{
  "head_dim": 64,
  "vocab_size": 1020,
  "hidden_act": "swiglu",
  "norm": "rmsnorm",
  "tie_word_embeddings": false,
  "lr_mult_down": 1.5,
  "beta1": 0.95,
  "max_grad_norm": 1.0,
  "decay_shape": "sqrt",
  "doc_mask": true,
  "train_tokens": 127700000,
  "max_steps": 7795
}
Each number is 500 + 50 x the weight over its row's rms, rounded and kept within 0 to 999. Layers, rows and columns count from 0. Numbers have three digits each. The size before them is the row's rms in percent of the matrix's.

# layer 7 attention query, 192x192, rms 0.117, rows 0-191, columns 96-143
122:507451471457498456478480471506486400524555473397499576548496628569477570443433522403466547412499462502533512602466512476496512581487505455506541
092:540420579482491578605525518489432462403469585474454609484503504484451500509517412493512577497510489468473456463470541482472467426504534495459599
106:464448433446458483515469571503434429534530517510529547488472521516530509512630408481413567448564468592510435467530569467501490512518404455497459
102:426554534543414506523499446523512533462466556410526568558508505616473539462506467540575550418472549513520544478512496429441548578515627496486426
098:529470511484586504531504534559527395495386519399457501447498456448408595543561555419564569528455509451417556491495563398565486567526564510524487
095:442492447498541456571509477516432546542363463412445486417554421438456586477495588500558421566486482485425516386567468543459427521472514473509508
092:554559505562527435454532506501487561470565412561541506538481516562565466368502421436514473444397440493596536482547449489441557505457517514492448
105:472506558505555482528484454572467414513536524515482520604432500427537412499521490464391596501484479493487441428439456448519557528493551490407577
089:505474517442536527527461464494512407524444532575442571544545540446506483501519565478509582460465595547494542504445542507572474496520475486602457
096:463536518480575550545530451523485470486473499532484509542546525459459486503475555353492471546537587592486541497512414407579545537443423518559546
095:659407447570510574448478562519537501520531525524437467535513440587538467533492549443469433484400504473474445532495507477458478495522465450512509
107:463486541439541492526468476535457564435487471494489574566541367541548509481533466572492564586473573477473467590420508549457463417524474494496420
100:466562612542512412530590585575465426586527390511512631567491541504481469535499512485523560520435457494564577527419516458560485510510564431416636
110:446444472441479550444503459496513532581442535506521431472552528478522443562506435410483422505432493460475480561542469610487420530465572476507479
097:561522509542507505510533510524532558470533465543456533492386445475535498450511476484460573502505570541540489498572584374495529508486491503430527
095:504600502508578454495438492463477500444515500542433615459631505545529549536459550463506456603544508431502520512389438511530436543483492506551480
109:462437436533526453453442539448566468494457539478450554499560544524575430451387488513477503477484497535560466570458512462517491471478451479507496
097:448469541601523403529544353493499510538582516606465465509566542571454418444510553573604487413479529511512521519483462513461510599540463512495483
106:500445420537489566490577551487572442613489451484559543543567506374548471480525514505434576455437519552505523443501514606548488514464445463536503
096:490554461466547524522581481538495462578491518451415597387511532542516593460455487593581503497557451407475441510462513509448406478514446522484513
103:477478435512470484426516561514540565502508614536512475547504550485488533520566497510427576566527467603523412542551402472484555413490505513458486
100:544461499458392547478483518460537539380546490505562487600467599550531501482532526503602462689510560435572513452551449448484484462503501472518490
099:460391453489575633530492443447467421477522493446492492501510566469476491525472498461509547494533513432473442574539577438530546494544393524493569
097:529466462478542456489404491489404478426525531483463509532502559576482493483412498473541475404514538479512500385592537490555391441472475517445467
098:533430454449489471539440405601562543526523619570553494548483524450398375575556533524524515522518533536517483511504530602512539372569471399420627
101:609638508425456521556542538444450470490511447629517484455596436590470529478527537442523428500561533522470404477479490522531459478538502457513595
095:389483458541505536463549450535438485466546567473465512448570430510480467481492490493543519480547502438476572404579569502463589492498484573493533
101:423545439524523369452456462563491530582414508564554391512504559463494529513509507504546495447537359492439507493577473480451390550491541522433491
105:589503557441472538506606547532416484412551426509589444545547455482586432543374453526490518454612565544391541517561576547493486532605560471519515
101:417369469441422434512431520501486334481476496511475466490508614541545503373415527533430463505506504423512603515501560503437443426481517478491498
094:535391462494443567503435471466501449518610491566597520447516491440564528531472468519513546509518496538486496534635553572447526537474449544473432
101:374431468515449457497487523488527492440531524552435602517483517481412539464516558465524557439405495545413481466464555448507546497453500496465458
091:464552497504422540504477467442427631472575502442514393576441521611508548446519539456455513438447470491503520498473440527487602482431481426472405
095:492509433482421544438485518514528550554580478539478555544502608594511576435525475480425507450535515531589396493491564514418564476479488497465507
102:429441473482525477604527502485552463542491429557530510445531438526451478512498564459489470430475449541432493535446419521508514573507477560529465
104:531477477530532517443611491486549540419569531525545509562551487461373488493506494416523490547444544612473515481573404468460555500396556445466488
094:494490451521559501510434493548452498614573466462572452454473454511385544564472538504467508545512420529468456485547502508510524476510495464464570
092:437432514451397498549534545540409514438422414631527490510462480476553509514420437461566498520483477509460522544431413529545555603447506495522579
094:495479559586543506513497472559488439455485459435443397433549445510576495539431554465489483557421498516388399433439556519514480559372542498452481
106:522580525557493527485543464550459525402426473456529560572480387446463535511548561540491489513443433495510450497467442513518477520514540452538493
102:444648412497581472474508461521487473443531488549570483462508599590506398401502465511416481539547459566512468464546542440478532569520526458497509
105:455509535545494557534508540466472533470515444431485532488533538561374505468520528582496582426499482572459548501443522504480501500473502489469531
098:486458412457471409444535529483473540517457528541523532429448587617462554447448507533440597422494555462517525543525534502475442493511453583424487
099:480484501471455477662518624513537477491506480549585479572533465485534458495523550508568549445458480519451522476477531604443534498455495515543576
104:559480591560504486551406464550452549510510471537517591547481517596512546516501493483475544489549507408493476465483546470513533474532413454556519
104:457560487542483531574373535534519510574471430481406443517431425480473445494527474478479525516487405465527574487541569392496422414482550519478512
094:501538536512515570543527459507506487432526463476457463576478548551523597624605378497519437495541427487508502503596471504465444512545529554603415
100:494471589479537526422572602465470485499501442427486443557507519648567537452453469515512491593497485534450518514591458538503594438534431481441572
102:540587522525551515559514544501585497466491458475559582477536382483556420473447493532466400434514476510499571568591468442492542555521519510388492
093:562438506603455471476512587538438463496492473497531520527482410498572496464538439490419445463498452554477545470504548551518431626537565515479468
101:500524520566440475534475429465499518501491582523586518521495486497446609636500434486421564500466411521520564439547534489455527471539544431469510
091:534415564572507527550532475455515502491456396507405481447464483505493470491424456515547548498485582343499507432416457463530452541555557492512458
092:568480560536530539558493526522512471536519560488353479507410493450442572536441581498452475493562513501445481484489499531501516433517556564465535
102:450503441433515449529486399420512489458446482514486459536539510481454550498556572475542535509546494507475564404546516554446492475557557588603489
105:536471484529548451517389441545458527610525518401541565477425478540502547519545526477508556502506540482481549469438445517555472531424541509559486
099:461461553451445537563586582447547475546438460509387486460520466492553488552434518599513496494487516616541474415482540409484534455468497524362507
101:546460454579499497543527517538455584484534529609549452589427471499523515466541355514475531513579564511502541560463471500570571465553464493472495
115:597541472455466493478483431556507550523526532473450579571551451573514475526450480498550512492473438492439528496548588437500492523492507533604537
097:454451486515444532453468522471468485527526455512462399440483456410494607448424514484421439531453528494510508508549522542484491580538364540504514
100:503480455430521572440571483512482475504543518493608513550501436497518476518497506555477545392523547459595532442503577549495555532531559507512546
097:610535638550390547479475470499491538553485489434568415505609501517556518454520541500513553415411484493556475489504456493529529510443602422510517
098:459501537540515494445544449577513459511474492490460522457429562481479510474542464539489508530429461403500541548485558561564470511530442487429469
103:501518394488543387517556505489496453439465502449491603621485505641470463511516501573487563473516531492487448480480512502540561536636461515435524
100:370536498517486499496584521520424521474615535484502526460465436494516493422454485414501377418540498564479454481507519446438433521582542455577533
091:461536558509485538500469562593531586458526445438470420491579504536458539558429551438502444408467466506445458449565478536403434494390494419467469
104:577579449458460534456522430467469446549528494419529509490522530536419517513538519480484407503476516521489490530462467533440489477552484548486443
091:540585582463491575472501488511478508513582526480520523542525560462473410477498516497400478563569522548557448507467574520461468528595484501488486
089:392485489535544552537393494439485510467469492584533453434419430507498522472566518494489494532510470571484562562463578506495533559441536482551599
092:534517554514585546402410465553494424409448525430567500502448564513557389408558544467474484482460496483544566471484522461545578467437482497488456
101:459449490467500511582570488451441486411540582446492507524588483531558575470503505379542532499505466521447444488443548516544509477500498493514547
099:507541517478526448465555540532569448447387468457488426515461489443426545501369505586414551519541506502440473504511555467554573493473540555497432
105:427426473528421495582496457602538578468520471524530533481504441432407493509471508515577518575533491433403546544510529556467553607434575473473449
090:432558533510558475537471544460522465488486503548526525419484522442533458466604486485494534459493430502556497474408400478546504526467537411507571
103:495559486470560555545508457505555537463407476451497476573514515532484468576588450421495487506484538508489469494514530430521501518643553461495501
095:539452538495544451397460507484442486447490355473495609529493473473604475624558490437464403493548466438455482457455486465539478496475598452409597
108:473505447513497521494502534579424550532525514537490510503468421518420435550570604571461539504501564413518530476484573572503548570607481549558507
101:479396476437431545535431533529491531534535462482507515542448511473493493504393462524589487527524515533459538454480543533474566471532450426503488
110:547478472548486555553485471517501518469558531384508428506593528469529519495507511463560466550556501505482551600559569519450523439551454448429459
103:439573489469470405496490550447449491396557478514502479537477554506508497550469503565406418490425489445481477437457483514469398454501431562545518
101:550562486411614413449520544444539530527504486518518467418638493513555546457554515496491502498472468510544589451570586497483521520497405482440487
097:514490462551488520479549478392446431457475645392531521518438414560446528430531561545514548453538493460462522537449544494542598568522473515466549
111:435517518499482448489552470508544446606502445440458436451437437424490509489507548528500485543500548493554444521580563420494497515461535536461578
101:396504506534543529559417437448509562490529539563437496466481512549537470436439547519541532560557468457505499452487422587551541541434460373522570
103:463498627429491554524514480516546484471630525632416451605496453521488522464484409578483456497512462559445614540455523512508499493509537461433474
105:463497516513470522417559601470539384538513559443572500463463498488521444443512535553453472550630516442519491467394590508488554486455484481428445
105:472567438538468485479449442494451500574423511534490564483557550594411510456534540640447492474515461515554517462598507487568513479434500478387453
104:529464545582479614476513550459583536454420522503470466442562516466488467505486467470502595451525529464482578579465497500532515498483425528525488
095:606551506453506539505390526412546501521499522415493583448523524509388469476442654460521518461446449507559438413415524457503472524490391525509561
105:544465617550531350553490484502578512501513475447522491493452472475449533336530472475523500417523496516525516502525495511557460475441509521582394
106:550459520393500464441410505529478535507547506474487410562448542518508475415608461538443555542497536516580502442440472496512454545467621532520516
104:507531489579457555515418506503560504521465369589426481420485568456492578485490477455486501520428447460509487468466449634462552434555592546522465
099:421458461461597578478601469530432369516525471469521493488471528530466490550484440421533412482508552500484488512496451555511526555484542572490544
113:396468461415539450582421576462601460497486452544554469534508509530533514480585478499515456457542421508480571498533397432518525497532554472553489
104:605576503490558516440492499515537494506508565551517471473465532507570480514467443655503448479436524509516500527478553465548468522457467613430551
107:532441529509380474385627535460454523541466468581537538463455519373518496505501534572504549544447518581398555449508506446482474471556449592562549
094:516519540512490590495509439473527602511551569454518504548506535478548438519459460467537621451432395579471475553424516518481543497490538469490510
120:467493452495561505565492410477491469472403489477535497527550447384524531522485454502473575479457398497509433497490486561478467456403512477540524
089:587487548449612565500468455454489442469447457485461374427544464456559489421439463517554578546453509554424560493525365510497552473517559504506545
089:529536600509512476425466595486534513518499461470455477501471493545524448542561565517524493567596500514568463617449465484538543501538405513478516
102:396464400441541558536543501489567578524414533516552478561520578492518612388554461435486499562535489501374478443446524606542524547568525535501529
096:498545577395526391497510626455415572431574598431488543526590494560495537432512523555444476452585510480537477509480472562443490498427433524530579
100:585498437472518476597577436464465515465531430485481623487571568515553586560435473486474478602463476534559518580496439499474519495569551482484565
102:539554488511534477502513430557553432511475510432462498516440510424488487555411407540462540553419474476526554460541510507520458467502455526512515
099:474447448464471652513470453481451417529459483459533471539530534397410528509516501548423465426478553477493515468423457470436409577470440460553471
091:513529528516511473411532523456556535388485549518465517503488450491457495496488530537562518467566518482443397571546465509454596456531493510481484
103:535541509572521536414508556457388472524449475503485580429519488520515451526501528549437472468553479517532549524475494359493476443540514504484574
098:497519491509531532534558564571569479490517502490442465534539521370628591517490528503548519537514500475450559581525511490456547452485507578417572
104:449470503501460460492525405451559521534559461418528495485508465529504536506521557495535534545477504548471571482481444531554495469617549437546471
101:553464534546462499474498536393446513536504442468608576580452519512556509497491541504475477501577456477498608537599468544497484465515452511468574
101:501548535468453562497530607489519512569586520483453457544499462519584525529518514482504480490423400404578488557438542475507490452504615479494438
102:467500546440566591542413556435437511459493486506510530507523530539421467506464463536546554514520509545486461605593459530512409473556553467491577
113:541502468495493528574415570528553519510422537485476464518520506489470520485463534481637530560540502548515485538400493435469548485492465501549517
100:534509502461503538443486448513510494440484439590544584463495513487491480518533458523509512524461448473572428482483602467527489523476441492386437
104:508573492479418527409449418550513523473531517478572462526572568408504535410513401493473509510503451553582409488521457481558547451503496479582562
108:430525525482478483574442462454442492573509451418462524667490448472624464570489500480501402539513441451554569501511501529474501527492547551565478
102:501423535568555443416497485625460557592446410552550498534479428537585487524512498537414413517404513481511433511576519491441551496482498455456451
115:499596522414534518481531529500557409426487472513484641389493445538442518500576415472519447554431578542497397535531569438517598460577514503512584
104:517526530567478413490524518461430512434563442460572403470530510612487459476417552545509469494531476529463433572462485541518445458408454537455532
112:529485478443564513473489469531473522421464637551492483522514532501542473459499590481492500526542500571504485581562498458468471505474451405499488
108:509459447529420527525517494490580459513548446533501539549508507509432650505537545529406452519515560399488566538479577451446468513548505522531498
107:569543374552508443469484476502547472562492449514463472464519480446462516557602560482493477500502438453495399486469480575566581456512512487407429
102:438548532473505468520438526520523539536515441556550577525592499467488551541476517601492485468433519545387516512501493461516453488418529456451459
096:536433523478467432531523452480493495438529520447561498514544464447499486566506564479566487570498497528491492546465465465399579529537408558605474
102:426599465492561458597589468534492481475424532468592523503462496471482496499461535541525577599525428405474458617420380540465552451485493529460516
102:569515472462580569475498605547447571536478477461491433574528477528529562553566446487546506456495514570405508482555488490418433444475572483559497
109:501550503603468473455432541513592450498500496524503488566540441449528479495483598429446550583453435537484458461486562457449450415447512600569517
098:564482573456578370470489607565526519480467502405518461544544511620486525535465495438389485498552388478584497578505486519546474454504521470532651
099:432492491427415501456480405507437487531494556475535524569434467479340515526529505540455402578588503489460518478411502594527594430455541495540460
098:517487494471529581455463484428447514492521445545521455425418523474508465503528461489484637506425541528463479497427471601460503538486500393603512
095:547468488477562574528475501530410458483483427487465578615461511446640462557455574545453443542503489571467496483510574634517473460557518489491404
090:494458577541539571513492528459538495532540482393459417433452474484528476551460584552457595556442496497487605481580498550534407520482498426700496
099:505535470532479461556546479461492487464450586410528500632576481469428522508478567445535459535408525489446591568410524483556412343534554461505486
102:521490466501586548409559542455511558553603465485528483509537538458492475461502490508435466466522488517573360441520511458494426514416474411573566
086:430468450518528562486426534583520552596529445476507560491580503490442492564421512476563481491559522478476437494488569425556512551547462461528593
092:436505494521483509451539523462433502487528474623494522523438541575491463491528453523426553402485533552546473600565482442405578462546489411557500
099:497450504473543535553541468493589482526536575525424508447528483521529455476463538594455500462402526554520458507540576510497578443545448547480420
103:507570542577502479400530538476503458568544515511456526521424589562495488404475425571452537478487515501494527591504536553437465480422498522516514
096:645564544536426534485481503546498481552496494546488513420506494479494596465424553464466497568570462563566558478556556493436490489504405459446528
098:447540528444538464485527488467436518447547494587473521484571514501498449554523565510435463420458469613500419519491496528522549504508475516498493
101:435485561509460519435457515479514478497634491483499455540562591448519505527469527530495589477517434419431528454372448494485532429519464575473467
096:376404505482515557538490469587551554554527507410513504422507457539505532418446551434399442461427472454528427546498490595497447492416546515455480
107:524451447504474475482534506478417579473471552514400507498475624483579517463477474479504409552595490494466429457537524496431494611436582436431454
096:556502421443465453535517567490453514494393523559461419416422514459497529496449511504436488428483470502601530508501405421467479550609522492645543
090:479537520475446477420446432506541573527509543493543515547613488472481614463555468488563493492445433470432484584398413465491474526502551579585428
099:558491385544486480546473495466472469518564516537592550492486380586581472519542508552488543503493523502486408471508532479512563529456603444488548
103:418552460458492348510488472484516461404491511542430537420505509537486543551489401542482516497517523497505500601430550432557471486425444592411526
095:489468423496456532461556534509445498526505448505496499494547600418467447429421392487510453498581405500473417415487501455425544443446413509405447
096:450450476535488453447497453570561579506508541546498398499421543545379496561460622535566402498511494498500477547495559506440523517494574508565531
095:513447470530501469393515577440399596452422551440495411567461501530465431455470539482456503492470471505539515506438464593513453467590538518431466
093:494496513535556490487544503578440575504536436496535430521520445507422503523462549492441483503571466552534453478505483509461493598561556472371518
096:518523547603587462515478540522574456639523447479489472547533373499414518546543555434532464515539512479480535464488448504519529563610552505530466
098:458476456510507460522438522540579503536488509493521477470430499502470602479485474453526554625434458497509456533605435420470400589495456494440480
099:505543567490572517483470516451465397463468494501567496536424465525473375466418563494520574586567581474493472406453533528471554492434534626499526
096:560456420508535495528562604466464402569514551521540511573528500532541514543527529512523572490445437476488500544392524459483527550437503442510483
103:468500487459472513486471488457555634359619532529534476432430501569572482465509520457387534609507414481463557504490597516566470515549494427462525
097:480485437460435573664531520557404480454452531490493489518413474453473411497510402506485488437501465440510543531491398390454433447475492432602523
096:537504546554532460515465492469410556560463493514483542500541457394472489471462424437626563433467564503520403520484511537562462509564437557506548
104:494492359421489529416520405532537512463532475451497454524522515509466512479483472558498492475420503513470499460448527497478564466515514506511466
093:481497495493572509504411601487472508502445576485486480498563454551402494548548482538598518469460486460569434522586551546547471543386590473403602
099:539509581659536417531460520559492407453528589484619562515483481478407520543511380490507518513432458554475472456530482426505536460455453576532367
094:362592495479561434568460457516515448456461530495552525502554477593542436600565568466489533473448463505516477504558449459470538537442464502490497
087:462632479587563496528433452520557534575477458393471562425546393481539521581389527527476507507453534447480550471481483418542507638554487453468435
090:500371582536483450461470565449551536540504520549456394408497418547502537432463464524500524505438543463506472474506505483503376554475447564560430
101:591580538455530468541463517495546442439341451557569459524524555557578553534469550420492592489475501447475553493480487408478448557453510477559447
102:482467467517491495519518509504491573496538480531506458481445376552512480448477479519486538552438518457507505446599492572482439482438516530558479
100:476525554453456551535490522543521544537591518512463564575501570606482491464548469512410460456444499476528525506524446591491468449490474549543439
091:458423508448458506470477544477509561452552531589467483574421454547500495415486477596533409535549470504513464529576502550398466446578488500507523
103:492452440551431530451567553472427523504509543354543541448512489434420453446506369508432450528502521468550575541454525521424535510400495501450563
097:488545540458353443522561511466506481448461463496476538579395585447662529482526463552524481515504491568495522532459562608464472437489483507439484
108:567536458422509400489571509483548478456505539508576564510517523565470471527463534548476418553549571455529493500485573476482497462502499480533449
103:480540463496488471531389548506489543506444430541543510581577484617615451458516484549601455536404520485562514523424497469528600519453500502401496
104:447548480526496488503504525431509412536522421442426473569482422446535570468442487499411495413425448412438447384451559466502455431450431443464498
098:568503463397521470505460562435563486452529582519492502499607487478440414497496485449528545401497523476487600502497452509508515560473439462544560
095:480568480498485540586548509510513446567506512559440515580524547436534450522515465441619495540552454472582519444457527453517525492482477558522534
099:535486434445429445530531572599549568488447423461451564414515417499534536579578479612485581489467481554423495540539445505438448465500567506446436
099:538442532475610403448537475476481448431554508600497429540477491426439432490561558598498480516527527507489471524542527514571503515428425536390479
096:433613558423509470546490614532453528471395469431490478528541505502572437465472375449489569454544522511491493473515440570454496522501469518456566
091:375523504460492465481484406394534527432481524531569559535457390518550536578473533504552479526517504460501627385395502440499494583532459518504423
104:438538416502485521588507479412503532445432509507397449522519507529407458465459580490587574416471500456394539561444559471585416420523508505646437
100:502617478462431564454486534480517532521435487437462546573393553461471468492568412477444463426560389478509599453503481490421484475521555585471492
102:453471446509499519474408499460454528484485526487467437510496463509488528585497619487478558607516418505573570462500540556456485555419417468567496
104:518547478537450495488644540494555490414482614495474556363584486445489538522451567501532452533501486552572521550452493513484480529479509535510529
088:513410507498482515572581490464521492530538492510543387469475459560443494533427442564478495499544499491483439485595503467437404460521443476540463
110:533521553550470481448546590446446472422455444517486532497521413472522509556441512546501419542536488527571534606489471502526569470541530497450550
104:404477533444471444551465553512413648523520484459472498552471384517544470499509498621442530489435548494493523476529538474489544458448434458442518
098:399444404455606541522517490544541544521574457455500466456475481564476536439535462516448562502559492473496505505510459508509451381546492465416472
098:576492467482492474496436582466536557486570505441484527515563466545529443447506557504484488441495583530546490418577556520489450535462534571473532
097:460542518416422526480539585580479464479530474556565393442446469541506521527478436457517488476463505543469547569447417447519458620453458491549456
096:508481540509524481527475455491650534363429508490504503473374400526551555544473574508514588497553523447540493501583461523498467441483427537534471
098:538468483525578520534494488625537442459436435567446441484510434499410542521469445530543470537424418526556471526518468520522399420492536452525417
095:460540488407522479448537533454492491550492585594458551589525498493589526468488539508504467496489463458452526480515593430504454545582480527399524
096:503529519520508431524557528556612418500460440446419479509636633539524463391491563496547545447463429445610485438475470517477548538476469502595525